From a checkpoint of a small transformer trained on Wikipedia: 4.13M parameters, rotary positions.
Each number is 128 + 32 x the weight over the matrix's rms, rounded and kept within 0 to 255. Layers, rows and columns count from 0.

# layer 4 attention output (transposed), 192x192, rms 0.0436, rows 40-57,104-121,167-184, columns 0-95
[[ 94 153  91  93 151 148 113 176  94 190 158 102  98 164 126 127 120  77 145 121 149  53 182 126  83 118  54 133 149 110  92 166 116 130 136  81  94 103 139 117 173 122  90 130 136 169  78 170 123 130 122 185 144 117 150 145  90 125  99 104 121 141  97 102 157  66 150 101 135 175 131 130 103 235 111 107 128 116  53 136 136 134  88  45  66  88  75  98 122  99 155 169 133 146 144  94]
 [122  74 141  97 102  98 171 186 115 131 150 160  90 147  95 105 149 135 157 127 147  56 114 121 106 137  70  90  67 167 142 162 139 114 119 134 167 202 168  94 102 132 154 149 160 123 152 121 109 110 145 128 148 159  89 126 149 137  84 131  89 177  96   5 111  98 177 173  98  95 148 128 128  95 103 187 126  91 127 158  79 142  83  11 192 165 125 123 116 129 161 135 109 140  41 103]
 [142 109 154 125 188 148 138 102  82 138 116 133 153 110 133 127  81 123 112  94 161 110 134 143 157 165 134 105 162 170 146 194  95  99  79 159 131 172 123 172 116 186 115 113 129 145 124 102  98 131 141 141 128 171 102 134 183  33 130  94 174 143 175 124 133 155 149 130 108  76 116 107 208 121  96 108 119  94 182  95 100 138 152 245 110 111 107 146 178  53 154 114 185 143 119 161]
 [ 57 162 184 111  43  79 103 134 151 227 116  99  61 144 132  83 135  60 143  91 123 108 161  12  74 123   0  79  75 102 146 136 133 137  84 139 127 104 123  60 174 118 108 128 144 120  87 185 124 179 168  78 114 150 122 171 158 218  50 140  69 141  57  64 162 164 225 156 147 195 146 134 141 110  98 116 154 126 110 170  70 175 136  26 182  58 127  97  74 111 167  80  75 184 169  68]
 [114 196 100  97  77 110 110 148 135 130 156 148 111 104 133  89 173 159 100  61  99 118 137 137 112 146  98 156 118 142 158 129 163 131 103  84 147 117 151 133 116 163 136 115 170  76 101 161  77 121 181 178 100  62 137 162 157 157  35 151  81 117  84  88 147 155 136  97 143  71 146 123 109 189 133 134 109 141 158 164  84 127 188 110 142 194  93 127 101 228 175 202 133  95 161  70]
 [ 62 161  65 127 135  98 124 139 156  80 144 150  87 151 118  84 221 100 129 106 136 165 107 141 145 159  90 102  42 180 117 155 120 140 133 109 125 150 166 132 198 119 115  85 138 133 114 151  96 149 165 147 153  95 147 121  91 116  53 101 120 131 129 121  80 200 143 130 132 132 145 175 115 150 156 105 122 114 167 167 105 108 135  74 168 177  74 109 149 195 172 156 119 109 113 151]
 [101 210  25  77  99  87 157 136 111 103  95 130  57  40 162 126 147 129 131  94  92 117 134 128 113 163 124 118 109 124 219 165 136 170 166  70 138 152 107 170  89 166 111 112 168  99 207 147 165  59 155 156 132 133 106 102 186 223  97 145 128 115 138  72 129 118  78  48 137  95 176 151 112 109 197 135  75 129 171  72 138  65 162 103 161 173  92 114  85 100 172 158  83 141 161 120]
 [125 139  45 188 119 160 165  78 146 120 158 140 119 114 126 156  99 119 161 117 163 118 125 177 107 138 167 141 198 121 148 127  98 139 144 180 100 184  69 115 112 111 143 130  87 116 207 156 125  71 106 176  55  99 126 139 185 111 130 166 132 130 133 109 128  92  77  52 140 156 103  98 100 136 139 178 116 166 120 129 137  56 146 222  88 163 152 152 131  94 147 165 156 107 158 186]
 [117 109 128  94 154 114 156 108  84 147 135 170 145  92 131  70 113  96 131 145  88 127 181 115 105 123  95  84 165  99 130 150 114 147 103 147 168  99 156  71 171 120 132  99 160 113 172  89 107 116  88 138 185 215  97 188 101 110 127  90 140 149 151 118 116 165 243 141 163  91 163 123 137  55  90 142  43 131 112 101  98 143 124 148 127 134 134 113 185 124 147  98 164 113 155 133]
 [127 129 197 132 133  87 114 191 119 143 171 118  96 151  82 104 194 111  82 136 133 121 146  56 129 145 103  66  68 148  97 109 170 125  89 105 149 129 194 108 212  93 122 145 109 118  42  90 125 155 157 103 193 178 154 112 128 147  84 105 136 116 160  74  92 121 188 154 127 130 165 102 170 173  89  63 128 100  76 116 139 193  44  31  92  72 101  97 120 108  98  47  84 147 124 132]
 [107 152 119 114  48  90 109 162 102 164 147 159  63 143 148  86 248 130 137 124  71 119 122  71  93 143  90  98  81  79 131 149 134  95 108 135 180 121 120  93 153 110 151 150 124 153  77 142 163 181 160 109 185 211 120 196 106 135  93  85  84  79  75  55 163 136 160 172 149  94 134 118  85 107 126 122 106  95 109 137 107  95 145  67  98 131 135 154 151 111 148 105 100 157 133  96]
 [181 145 143 111 117  81 130 136 163 117 166 115 147 132 156  89 154 175 115 114  90  79 131 113 111 158 100  98  67 123 164 157 138 124 115  98  80 108 105 126 120 141 139 100 182  65 120 144 107 150 214  72 190 151 175 121 124 153  89  83  93 118 115 113 165 155  92 164 150  81  73 195 153 145  90  75  92  59 154 215 104 162 151  64 131 125  76  94  85 134 172 153  34 116 129  56]
 [ 69 145 188 147 118  85  99 130 151 124 115 141  60 126 167 136  99  86 125 119 170 164 130 137 122 145 113 159 134 132 153  98 120 122 146 127 117 141 110 133 139 113 106 114  97 102 168 104 154  45 100 129  26  80  74 130 161 138 145 188 136  66 139 163  86 113 121  64 146 139  71  84 107 164 155 160 181 153 118 129  95 146 112 139 139 175 156 130 160 164 131 100 126 114 132  95]
 [ 93 134  71 211 156 199  97 112  67  93  92 121 139  62 103 140 156 159 114 103 181 146  83 155 143 177 199 131 142 111  87 107  77 127 166 200  98 176  78 180 122 153 141 125  98 120 177 112 113 103  79 165  27  91  51 140 175  60 113 141 128  82 157 184  78 154  86  98 149 148 109  76 166  97 173 113 145 174 207 127  90 100 143 224 111 174 174 212 188 176 118 151 172 126 125 192]
 [167 158  92 110  89 228 138  96  96 170 107 137 170 123 161 143 115 156 174 138 169 149 128 141 144 155 166 150 178 115  94 151  86 169 150 117  95 122  89 108  81 119 124 129 150 152 190 145 101  62 140 112 203 108 121 132 108 160 206 133 133  90  78 176 235 116  64 120 104 137 117 131 163  93 114 175  65 177  93  95 184 114 106 122 116 134 136  77 135  93 137 184 159 120 136 201]
 [123 205  69  73 124 134 167 127 124 109 124 180 169 108 160 178 125 173 163  95 108 135 119 136 159 129 132 172 195 150 166  76 117 155 184 139  99  77 122 143 117 119  90 125  94 185 150 171  94  71  87 164 160 133 171 166 119 144 127 148 121 114  98 182 113 136  42  95  77 132 151 102 130  95 169 139 103 177 156 129 163 125 194 209 169 191  83 129 146 181 148 191 108 106 134  78]
 [147 114 129 129 144 160 154  86 177 137 170 136  81 129  80 150 183 163 143 159  58 206 105 173 126 144 127 132 149 140 117  73 113 131  75  98 102 129  75 113 134  81  69  96  90  92 158 168 159  68 112 141  98  89 111  98 153 132 159 178 133 156 146 142 106 116  73 145 167 146 161 189 109  69 157 147 175 110 118 120 120  60  90 150 168 167 180 117 143  94 177 137  74  94 158 174]
 [131 149 146  94 112 210 135 147  86 118 104  86 153 115 136 119  85 158  97 148 130  68 136  93 112 164 139 161 140 170  76 162 167 117 228  84 159  94 186 106 106 163 160 122 125 143 128 152 115 175 121 166 126 115 127  79 138 155 159  93 136 117  56 102 141 135  85 169 114  97 132 101 215 163 113 128  87  88 104 125 153 161  94  88 152  99  90 115 115  78 161 188 149 120  98 104]
 [ 95 139  65  80 167  84 142 108 174  93 177 151 134 120 144 106 215  78 142 155 118 110 112 198 111 109 102 140 138 129 135 154 160 156 108 147 137 181 143 119 131  99 122 124 122 111  66 132 141 143 128 165 145 128 145  72 136 107  88 118  76 162 165 104 174  85 135 166  96 112 151 229 109 138 123 111 182 106 134 146 105 133 113 117  79 152 130 122 160  83 152 124  82 141 104 127]
 [ 90 105 112 158 145 166 116 127 111 109 117 120 162  51 121  71 104 142 144 110 163 124 111 132 148 102 108 138 105 143 124 130 113 121 116 132 102 133 153 145 140 143 139  60 141  89 151 115 145 137 110 122 133 115 114 132 112 104 134 155 105 105 165 163 101 118  90 150 147 120 113 111 138 121 128 161 120  98 126 147 137  98 148 141 131 141  93  90 110 158 108 128 191 110 124 139]
 [152 147 183  91 119 119 160 167 163 150 124  97 111 149 126 167  83 153 161 118 166  84 147  95 152 149  99 131 150 148 174 120 143 101 170 146 122 166 121 129 127 160 137 129 126 182 139 168 169 120 125 139 158 146 177 144 123 110 142 116 133 125  59 120 122 110  96 140  76  36 129 129 150 117  34 152 181 144 120 128 173 146 139 138 177 105  87 102 142  70 155 131 120 160 102 105]
 [125 142 109 110  82 104 134 106 142 116 114  98 118  94 197 135  39 130 138 111 120 181 157 107 126 161  99 149 182 116 129 116  86 151  65 137 135 114 118 118 147 120 106 138 142 107 158 126 144  98 129  85 118  75  92 167 151 134 149 131 122 128 118 161 155 172 152 131 139 141 114 109 137  82 117 143 133 158 137 130 134  99 114 115 110 101 144 125 110 131 101 115 134 182 114 174]
 [107  97  69 128  90 125 111 105 148 118 120  95 117 165 148  77 139 123 122 117 102 118 123 155 132 155 123 122  83 158 116 129 166 101 113  80 148  98 126 119 140 113 120 163 151  84 130 130 117 133 180 136 107 100 149 135 105 164  66 134 121 168 151  87 112 140 153 128 145 141 163 169 138 172 129 128 104 129 105 112 118 103 153 115 129 158 139 140 127 141 131 136 136 109 160  86]
 [160 144 101 126 112 126 100 155 126  95 122 145 144  76 160 118 152 120 151 130  80  89 103 192 143 142 174 154  96 145 113 129  84 148  94  88 122 102 140 131 187 160 134 122 155 100 134 138  91 108 145 143 147 123 132 147  60  75 102 105  80 141 131 165 133 185 150 106 154 127 166 142 111 142 169 108 121  87 132 125 142  79 149 141 164 209 106 155 184 190 179 184 170  78 168 138]
 [ 76 179  75 161 124 131 109 121  95  91 130 140 101  89 117 138 153 113 116 110  83 100 126 132 116  79 122 115 131 122 135 151 125 130 155 110 136 144 110 109 119 114 119 149  91 155 128 123 118 133 154 146 131 134  86 155 134 185 109 153 103 139 157 107 131 147 109 121 121 192 192 153 117 165 185 120 108  92 128  84 107  97 132 153 114 143 128 134 147 154 147 145 150 116 164 143]
 [132  79 158 156  99 132 177 111 166 205 136 100 110 157 112 101 126  91  86 104 136 108 121 131 138 147 114  89 118  96 138 147 150  72 127 111 137 118 141 139 156 116 128 134 108  97 169  94 137 125 138  91  93 137 108 125 127 143 117 132 113 132 152  60 138  98 153 103 165 135 127 148 150 136  97 131 137 137 106 124 134 177  71  97 126 105 148 128  59  76 110  80  96 136 135 154]
 [107 142 167 152  84 138  82 107 112 145 114 153 136 108 145 153 115 144 143  84 122  99 152 132 151  52 102 125  56 136 122 136  82  94 132 112 148 122 144 137 138 120 126  92 124 130 177 150 104 144 106 114 139 178 118 181 100  93 146  72 106 162  96 139 109 156 148 121 117 100 126 110 112 119  81 149 106 131 123 125 163 141 148 151 137 169 116 124 145 158 118  99 160 154 146  78]
 [138 157 177 128 177 140  82 122 158  61 118 150 133 149 122 123 118 139 147 117 146 142 136 143 129  70 107 197 160 152 113 136  83 117 155 116 138 116 126 121 135 106 108  86 157 154 128 124 146 129 100 172 147 133 163 149 105  93 151 135 142 136 106 184  95 131 100 101 139 142 140 152 108 164 120 135 141  97 123 151  95 156  83 125 127 149 132 107 195 155 123 129 144 147 122 137]
 [121 127 102 106 107 132 106  52  87 140 142 124 100  93 122 156 183 109 135  91 106 157  98 141 168  77 133 139 134 134  89 133  76 112 176 127  83 126 130 116 131 129 165 185 120  90 166 175 105 115  93 189 176 115 117 139 106 141 118 137 130 132 119  88 175 132 140 129 137 185 126 171  69 156 155 126 117 142 139 138 114  70 127  90 116 125 157 164 147 143 162 122 163 137 112 140]
 [125 150 121 125 137 130  79 107 131  91 141 129 120 164 121 103 128 140 122 142 122 117 107 141 131 116 160 133 165 149 105 137 175 102 159 172  97 131 106 145 146 147 110 105 136 120 123 166 157  99 150 124 142 126 137 117 113 123 134 160 119 164 171 190  93 135  90 137 116 130 109 151 119  88 130 100 146 138 120 152  97  98 141 161 122 156  79 124 175 130 135 206 105 112 123 107]
 [115 148 182 136 136 122 135 124  78 186 127  89 134 154 137 117 106 108 114 142 157 169 131  94 113 194  94 104 131 115 136 141 103 103 167 158 127 142 147  87 144 155 133 130 132 160 103 123 130 128 144 159 103 125 101 130 127 132 109 141 164  90 113 123 102 158 166 116 163 162 103 132 195 142 103 126 156 120 115 104  88 160 122 104 139  95 133 137 152 149 105  74 144 119 147 102]
 [138 106 140 117 137 123 125 155  73 156 130  94 113 129 126 147 171 122  84  93 137  94  73 158 133 131 163 106 149 126 139 173 135  93 116 111 106 169 132 145 126 147  97 115 128 164 192 162 110 146 164 146 142 134  89 165 163  86 114 146 118 118 126 136 148  64  86 123 128 114 113 105 166 164  68  99 172 113 118 136 164 112 152 163 170 119  92 134 133 130 163 148 158 118 113 100]
 [156 146  89 151  88 130 120 130 152 138 124 110 118 110 125 151 139 137 121  98 133 125 117 103 180 139 165 118 152 139 111 135 105 174 111 130 126 148 110  91 148  87 160 119 198 119 142 132 137 106 139 132 108  84 127  72 134 137 127  85 103 147 157 112 156 187 103 140  80 110 153 120 121  89 109 107 148 141 104 127 125 127 132  82 138 132 153 135  84 101 115 143 136 125 147 179]
 [151 130  79 133  78 147 130 142 139 133 137 138 115 176  91 124 120 167 127 105 101 141  88 157 132 154 186 175 162 133  89  88 147 117 161  80 126 148 147 109 176 113 127 200 114 121 133 147 192 190 138 107 118  92 152 125 128 153 116  90 103 142 126 153 145 161 116 137  92 116 106 120 104 117 137 114 133 118 147 140 166 132 149 114 139 123 136 116 162 166 144 156 142 125 129  79]
 [122 176 115 167  94 114 114 121 150 128  98 118 154 148 107 112 114 136 113 122 109 189 104 127 130 138 157 131 115 151 134 111 118 121 139  97 123 112  92 119 157  85  82 108 127  40 141 154 131  73 144 155  70  71  92  98 163 134 129 133 155 128 181 140  94  96 146 133 185 188  98 115 141 110 115 124 110  96 166 121 110 133 101 128 108 119 201 188 131 114 129 127 146 110 182 200]
 [156 181 141 118 139  95 106 142 105  84 135 142 128 139  93 197 153 147 127 130 181  92  98 143  97 105 195 199 141 117 152 158 138 140 154 140 129 134 160 159 107 150 133 107 123 161  93 149 102 144 145 105 144 105 136  70 150 143 137 124 101 129 144 106 104 102  64 117 128 137 130 122 114 145 134  97 118  70 117 172  90  89 117 119 150 173  92 132 132 154 197 175 144 122 138  74]
 [118 163 157 114  99 132 153 146 104 179 185 121 116 131 117 105 147 164 136 117 111 180 146 107 117 141 129 206  89  90 194  81 118 115 121 113 124  61 103  54 187 165 108 118 151 137 144  76 120 147 110 118 130 102 119  93 135 143  77 147 104 126 173 122 136 131 157 130 152 162  90 131  85 163 103 111 139 126 112 177 102 103 142  54 111 130 128 140 154  88 141 114 124 186 115 150]
 [136 157 166  98 120 117 143 139 146 115  69 146  61  84 149 144 162 135  91 132 208 168 110 147 151 109 143 139 144 137 107 148 121 151 132 145 121 175  92  96 141 189 162 110 140 137 152 159 165 129  87 127  81 118  82 197 194 105  81 131 129  96  92 118 144  74 117 135 151  99 135 102 155 117 182 142 161  70 112 143 154 189 103 138 193 166 123 133  87 133 156 138 132 156 157 145]
 [110 219 147 180 190 135  72 190 130 103 141 148 156 184 149 139 140 132 147 197 154 156 143 171 122  88 105 116 119 177 164 118 121  59  20 130 133  80  75  87 171 149 151 106  75 139 170 109 136  91  91 116 169 139 153 107 108 173 252 155 138 120 146 173 204 163 121 156 116 147 164 141  76  90 141  87 133 162 101 137 129 101  98 106 126 101  86 109 115 121 184 102  99 114 165 128]
 [158 161 229 159 109  79 114 134 175 147 107 111  59 146  45 165  88 110 116 122 132 156 126 113 116 115 128 167  86 165 141  91 163 108 173 133 125 123 129 113 147  97 107  57 128 126 122 126 214  85 115 109 131 143 124 152 135 143 155 157 122  97 115 157 142 171 145 120 110 102 136 129 118 142 134 126 106  76  99 107 134 127 132 124 153 134 142 110  83  80 144 133 102 150 159 106]
 [116 163 106  77 151 161 170 162 124 149 120  93 134 107 141 122 129 157 122 109 114 117  90 110 153 125 181 154 151 116 127 132 103 139 185 141 122  88 121 120 111  93 109 129  90 116  65  77 167 148 156  69  95  99 136 118 178  69  72 139 110 166 153  94 129 128 114  71 144 139 157 127 138 136 107 159 108 151 127 137 128  91  94 105  98 128 123 151 171 200 132 123 176 164  93  88]
 [ 71 132  67 174  96 146 116 111 106 162 137  85 120 146 150  61 158  86 114 161 132 137 158 121 138  95 114 155  99 130 138 167  84 108 136  94 150 106 136  89 160 126 114 197 168 141 156 187  93 133 108 132 154 141 145 130 118 150 113 129 140 125 128  92 111 163 197 125 143 174 152 178  97 166  91 127  65 144 130 121 143  90  86  87 148  84 136 148 118 143 140  81 117 126 148 128]
 [157 129 112  95 102  76 156 170 106 120 141 138 144  37 178  63 138 123 112  92 120 140 135 141 113 142 111 101 150  85 109  92 149 128  79 113 165 127 130  98 136 169 145 122 127 173 132 189 101  49 113  90 117 142 137 174 109 104 135 167 135 141  79 169 145 114 131 111 213 144 120  65  73 157  46 110 107 117 103 128 145 150 130 169 133 142 159 122 172 113 176 148 119 104 136 120]
 [128 164 121  83 138 113 172 148  78  99 126 116 144 184 106 131 106  98 158 125 135  90 167 151 138 107  77  56 156 120 197 125 162 106 120  80 120 129 169 117 116  29  93 201 118 104 134 148 171 103  78  90  48 134 106 168 153 155  67 106  87 142 159  72  92 140 126 179  74 182 137 146 127 212  89 112 157 155 206 144 158 168 121  92  71 107 139 135 175  95  93 102 133 176 115 113]
 [ 92 155 131 165 147 195 101 161 110 170 180 107  91 198 100 158 147  66 105 147 137 168 130 111 139 121 114 165  88  95  72 139 132  79 105 106 160 166 166 101 157 132 142 121 110 126 113 157 133 127 138 146 163 108 139 135  90 112 148 160 117  85 124 170 157 191 154 121 112 137 148 214 127 113  84 106 104 138 127  78 113  64 128  88 124 124 130 141 111 159 105 114 120 131 143 145]
 [156 165 112 167  93 156 136 147 122 146  79  52 169 218 119 134 120 166 157 116 147  87  92 117 143 147 141 143  53 186 145 152  88 100 113 120  95  44 117 189  79  29 145 112 177  98 132  87 146 166 204 113  99 142 154 128 138 121 213 166 126 109 156 156 111 169 101 146  94 131 107 105 157 148 138 156 209 117 160 130 167 197 125  55 111 139  37 175  65 147  64  82 177  85  83 122]
 [129 187 147 151 167 164 146 153 114 100  50  89 110 162 116 155  97 103 140 139  98 172 111  96  95 121 142 118 127 140 130 160 134  86 157 146 152  73  99 134 100 116  52  68 154 139 187  92 188 122 115 182 139 120  89 151  62 125 147 146 125 137 117 207 173 199 115 154 127  55 189 171 150  63 144 120 105 108  95 143  93 111 116 130 135 115  77  88 156 122 144 134 154 140 109  74]
 [112 137 126 101 106  81 149  97 133 141 101 108 157  47 164 114 138 118 110 115  93  75 106 137 214 141  97 118 128 155 163 133 129 141 136 106 128 155 197 117 131  78 145 220 127 149 156 126  72 117 172 153 113 149  73  76 127 145 135  92 142 164 146  40 127 105 145 115 117 156 123 158  92 180 101  87 111 162 110 106 133 155 139  99 140  63 155 163  77 162 223 127  92 122 161 138]
 [129 101 120 135 131 121 111 121 125  97  85 159 118 119 111 133  96 139 124  84 108 122  89  81 146 132 116 102 219  85 102 130 151 138 164 156 129 155 128 188  67 101 122 124 154 132 105 164 221 143 152 120 125 156  95 142 117 154 145 129 162 147 152 126 115  93 148 121  95 124 121 130 140  46 116 123 141 149  87 109 134 146 140 145 144 143 127 149 133 123  98 106 123 122 110  87]
 [148 145 143 113 119 200 158 145  67 135 192 101 137 181 156 170 131  93  93 122 178 125 103  86 145 126 107 134 100 120  95 146 118 120 166 192 130 129 171  88 112 177  87 135 111 137 106 133 136 133 143 169 122  74 162 139 135  68 146 150 117 146 195 111  81 171 138 161 132 137 102 179 187 166 117 129  96 115 171 133  97 109 166 128 130 102  93 170 129 159 121  69 159 162 155 147]
 [123 102 132 152 140  83  98 117 107 148 100 136  90 123 147 138 149  80 154 112 118 120 120 170 106 191 141  83 132 127  88 138 153 120  61  57 145 182 143 126 170 113 125 115 141 132 186 132  81  87 118 136 139 138 119 173 136 126 101 173 192 104  93 139 198 124 103 120 102 108 132 128 123 162 107  80 121 125 114 162 151 105 130 128  94 104  93  52 130  69 184 171 158  86 105 135]
 [149  80  69 153 111 136 104  95 130  91 129 122  98 152 137 146 115 112 170 132 146 107 136 154 132 141 137  97 120 113 119 165  99 120 118  93 145 182  93 168  97  94 133 149 165  68 149 118 185 118 175 125 112 156 164 126  91  97 117  95 146 153 141 109 153 159 116 152 155  88 151 101 179 129 138 145 150 121  60 160  97  91 216 121 110 147 183  96  77 107  65 138 158 108 189 141]
 [118 139 132 137 119 128 149 119 163 145 124 121 109 109 127  78 110  84 135 116 142 146 108 120 146 125 164 128  96  97  91 102 162  83 114  79 108 131  84 136 121  99 184 159 120 100 124 178 162 118 115 103 112 156 154 170  83 123  73 111 164 105 109 126 170 138 150 118 153 128  95 117  99 130 151 175 138  73 133 160 132 142 103  85 118 123 212  88 185 147 124 149 107 139 160  94]
 [ 97 135 120  95 138  94 144  97 158 112 116 136 172 174 143 129 113 155 130 141  81 121 146 172  93 124 104 130 104 130 183 120 104 170 190 155 116  90 154 121 111  82 121 167 139 164  22 117 162 163  93 172 126  84 138 103 112 153  51 132  98 126 154 127  33  69 140 159  79 158 120 156  94 127 120 125 164 116 135 170 149 132 109 138 178 144  84 172 118 126  83 154 138 150 135  92]]
# layer 4 attention value, 64x192, rms 0.0435, rows 40-57, columns 0-95
[[112  94 129 177 110 124 115  92 162 148 121 116 103 131 164 142 110 178 115  79 207 150 169  70 150 163 109 123 113 134 141 154 106 137 144 107  95 167 184 140 147 134 134 186 197 158  76 176  93 116 149 121 152  81  77 127 134 101 166 186 168 130 166 110 132  89 109 141 178 150 157 169 143 133 102 183 148 130  98  78 150 139 118 126 139 196 187 111 145 164 126 130 132  93 156 128]
 [168 159 132 152 131 117 136 149 112 192  76 156 115 220  70 162  87 155 128 142 129 153 132 145 115 141 113 132 125 160 153  84 138 129 133 146 184 105 105 111 128 105 152 115 115 112  95 144 157  79 156 206 110 134  93  86 134 166 165  84  77 116  65 153 162  76 134 144 121 106  82 104 154 166  67 103  89 195 148 139 117 179 115 135 102 113 156 135 136  47 114 146  91 112 120 139]
 [167 103 123  93 147 136 150 134  87 136 178 109 152  93 106 106 158 115 159 131  93 120  87 174  98 115 156 139 119 121 173 165 108  77 115 135 176  79 107 132 114 110 107 116 141 121 167 166 116 145 119  85 168 140 132  95 169  73  93 131 118  99 156 141 173 168 172 101 147  95 157 105 158 129 121  84  64 117 137 154 108  99 128 142 115 131 119 123 194 130  79  83 145  91 133 137]
 [131 127 157 177 223 133 192 117 172 145 144 150  67 130 138  98 136 133 138 136 132  92 125 112 161 133 111 136 108 129  99 119 142 202 156 141 155 145 124 132  81 184 132 144 131  41 130 155  89  65 140 111 158 151 158 161 145 128 106  64 122 101 119 133 149 149 157 118  84 142  88 171 175 158 104 124  97 177 134 102  42 114 143 111 141 181 149 144  90 180 144  79 142 126 170 122]
 [103 142 125 150  98 136 124 156  82 150 156 169 100  86 171 146 119 110 111 144 119 212 115 108  75 137 142 106 103  67 102 113  72 169 111 145 141 126 182  62  99 107 100 112  68 118 139 167 124 109 132  47 145 113 152  94 151 136 105 146  78 141 145  96 148 151  88 154 131 136  50 131 135  54 174 145 142 164 162 170 131 157 112 120 121 154 146 140  88 126 157 104  97 143 187 175]
 [132 110 123 128 109 127  76 125  96 160 157 157 100 134 162 139 122 154  69  91  87 124 112  99 150 137 126 121 123 109 106 130 200  86 166 130 178 117 136 141  92 156 131 152 144 143 107 127 123 193 118 140 116 122 156  82 136 111 115  67 145 132 156 123 110 132  97 126  86 172 128 135 121 167 113 129 133 154 116 138  55 167  93  97 106 126 173 113 117  99 165 105 124  76 126  85]
 [112  37 120  66 129 161 154 142 128 166 107  42 115 165 155  95 100 116 167 160 164 143 141 113 152 142 108 150 154  91 178 126  93 125 142 140  98  99 127 118 114 108 135 130 125  94 163 137 132 107 126 160 122  47 162  90 140 134 101 113  59 162  81  96  82  90 195 102 134 101 111 129 100 164  91 135 168 155 124 166 136 187 108 106 121 116 134 169 124 102 149  91  84  82 101 172]
 [130 165  98 141 155 113 159 105 101 215  96 160  86 112 101 166 108 135  91 175 119 177 100 130 102 128  87 159 207 119 171 150 128 157 155 139  61 165 140 119  67 110 130  47 101 101 128 147 182 102 136 117  75 135 142  84 125 138 167 174  98 145 139 146 115 149  90 164 110 110 157 178  91  55  81 109 130  75 183 124 111  59 149 113 113 127 124  99 105  98 174 152 127  79 196 114]
 [153 140 135  92 136 123 160  91 104 158  95 136 166 127  78 126 139 103 127  77  62 179  33 149  94 181 156 100 106 130 195 161 129 178  68  72 206 106  58 113 144  95 116  81 130 123 102  91  96  93 137 140 148 142 115 124 126 103 119 144  99 119 158 137 125 115  86 141 167 148  84 115  97 159 101 132 169 177 132 102 143 146 148 146 141 109 116 145 130 125  73 164 135 106  94 147]
 [150  80 112 157 138 118 133 144 122 188 146  80 111 140 148 141 161  80 185 111 154 152  85 121 150 100 130 159  94 212 111 152 113 139 170 170 155 182 208 110 164 192  90 169 165  90 164 170 127  77  94 158 115 112 102 141  13 113 189 175  99  74 163 164 134 169 113 203 128 133 151 128 194 139 109 137 123 156 151 127 120  89 178  96 130 141 124 117  69 117 126  94 114  84 103 119]
 [155 105 142 116 127 149 127 136 153 118 201 208 135 137 112 141  91 151 131 110 120 198 148 111  45 129 130 132 167 111 113 116  99 140 124  82 127 140  93 105 104 117  71 144  84 190 117 133 100 109 146 124 147 127 175 158 180 126 123  97 136 152 106 120 110 116 153 106 144 133 125 135 168  96 114 166 181 116 142  80 158 129 158 139  88 138 149 133 135 150 155 117 159 149 114 132]
 [182 100 143 159 152  97 121 168 113 116 146 139 122  65 135 123 108  95 108 109 177 112 115 103  97 121 148 127 140 114  64  19 124 167  90 169 129 154 133 175 111 150  51  72 102 110 105 132  92 195 126 100 101  77 116 141 154 130 158 126  89  85 131 123 125  86 210 105 155 133 156 174  93 126 115 130 112  66  62  93 153 186 115 124 202  92 117  50 154 153 100 121  94  89 165 146]
 [ 35 152 145  75 127 182 149 176 106  97 120 157  85 151 113 160 144 139  61  88 124  98  85 117 161  81 174 143  84 145 129 126 169 110 164 136  96  68 104 167 121 180 143 124 156 121 122 145 109 125 136 165 135 101 167 191 121  95  74 132  92 104 137 123 109  66 148 169 143 134 143 107 126 170 158 188 116 135 130 164 152 156 112 107 163 141 137 173 146 135 135 172  98 149 103  84]
 [144  99 185 163  45  49 135 141  54 128 120 111 188 188 143  80 106 108 152 211 124 146  87 179 126  44 138 143 154 178 138 135 112 152 162 142 129 155 163  92 129 117 117 113 125 141 192 147 106 169 125 121  97 127 132 143 144 138 127  89 170  94 146 111 117 205  97 128 145 126 118 122  82 107 147 167  96 114 116 143  36  89  36 139 132  87 138  86 201 125 106  94 175 111 133 126]
 [ 97 105 126 186 109 137 157  82  60 151  70  80 182  92 117 106  87 153 128 117  68 135 130 114 146 119  68  63 125  72 117 173 152 105 108 106 130 132 147 158 152 158 154 133 114 146 122 154 203  64  97 124 106 170 140 143 132 135 188 129 119 185 133 113  95  99 144 153 152 137 173  79 159  95 152 141 152 117 120  95 144 101 159 149 171 177 141 168  71 132  91  98  80 116 118  63]
 [ 79 112 147 121 154 129 114 125  90 149 170 141 129 129 141 103 101 124 168 101 155 192 153  89  98 111 154 132 100 109 141 128 161 155 111  99  74 121  87 132 120 131 158  90 121 169 172 148 112 181 166  96 109 129 167  98 136 155  91 159 107  99 155 147  99 122 153 110 104 100 112 103  72 156 152 164 126 173 114 108 125  78  54 175 154 117 118 168 119 120 161  83 116  69  73 146]
 [100 104 110 107 110  77  69 141 118 116 146  72 168 135 101 105 173 154 119  74 146  65 155 152  95 108 120 113 189  81 145 108 149  93  98 114 122 106 152 128  99  85  88 108 122 131 104 128  75  98 116  80  85 104 209  59 119 183  95 117  89 158  99 137  79  99  79 102 160 123 173 128 114 112 154 159 135  54 108 145 175  87  92  89 147  76 100  68  92 157 144 123 178 111 142 129]
 [188 148 134 158 110 106 160  96  95  81  78 136 172 135 130 108 122 165 121 122 134  81 178 125 141 176 176 124 130 150 102 103 208  50 134 142 100 200 131 138 157 104  93 160  93 145 164 113 105 135 126 110 122 134  64 163 133  96 133 108 245 166 111 153 115  89 148 113  61  94  81 100 109 119 112 105 126 150 129 128 150  89  90 153 107 141 115  90 120 141 112  77 108  95  97 145]]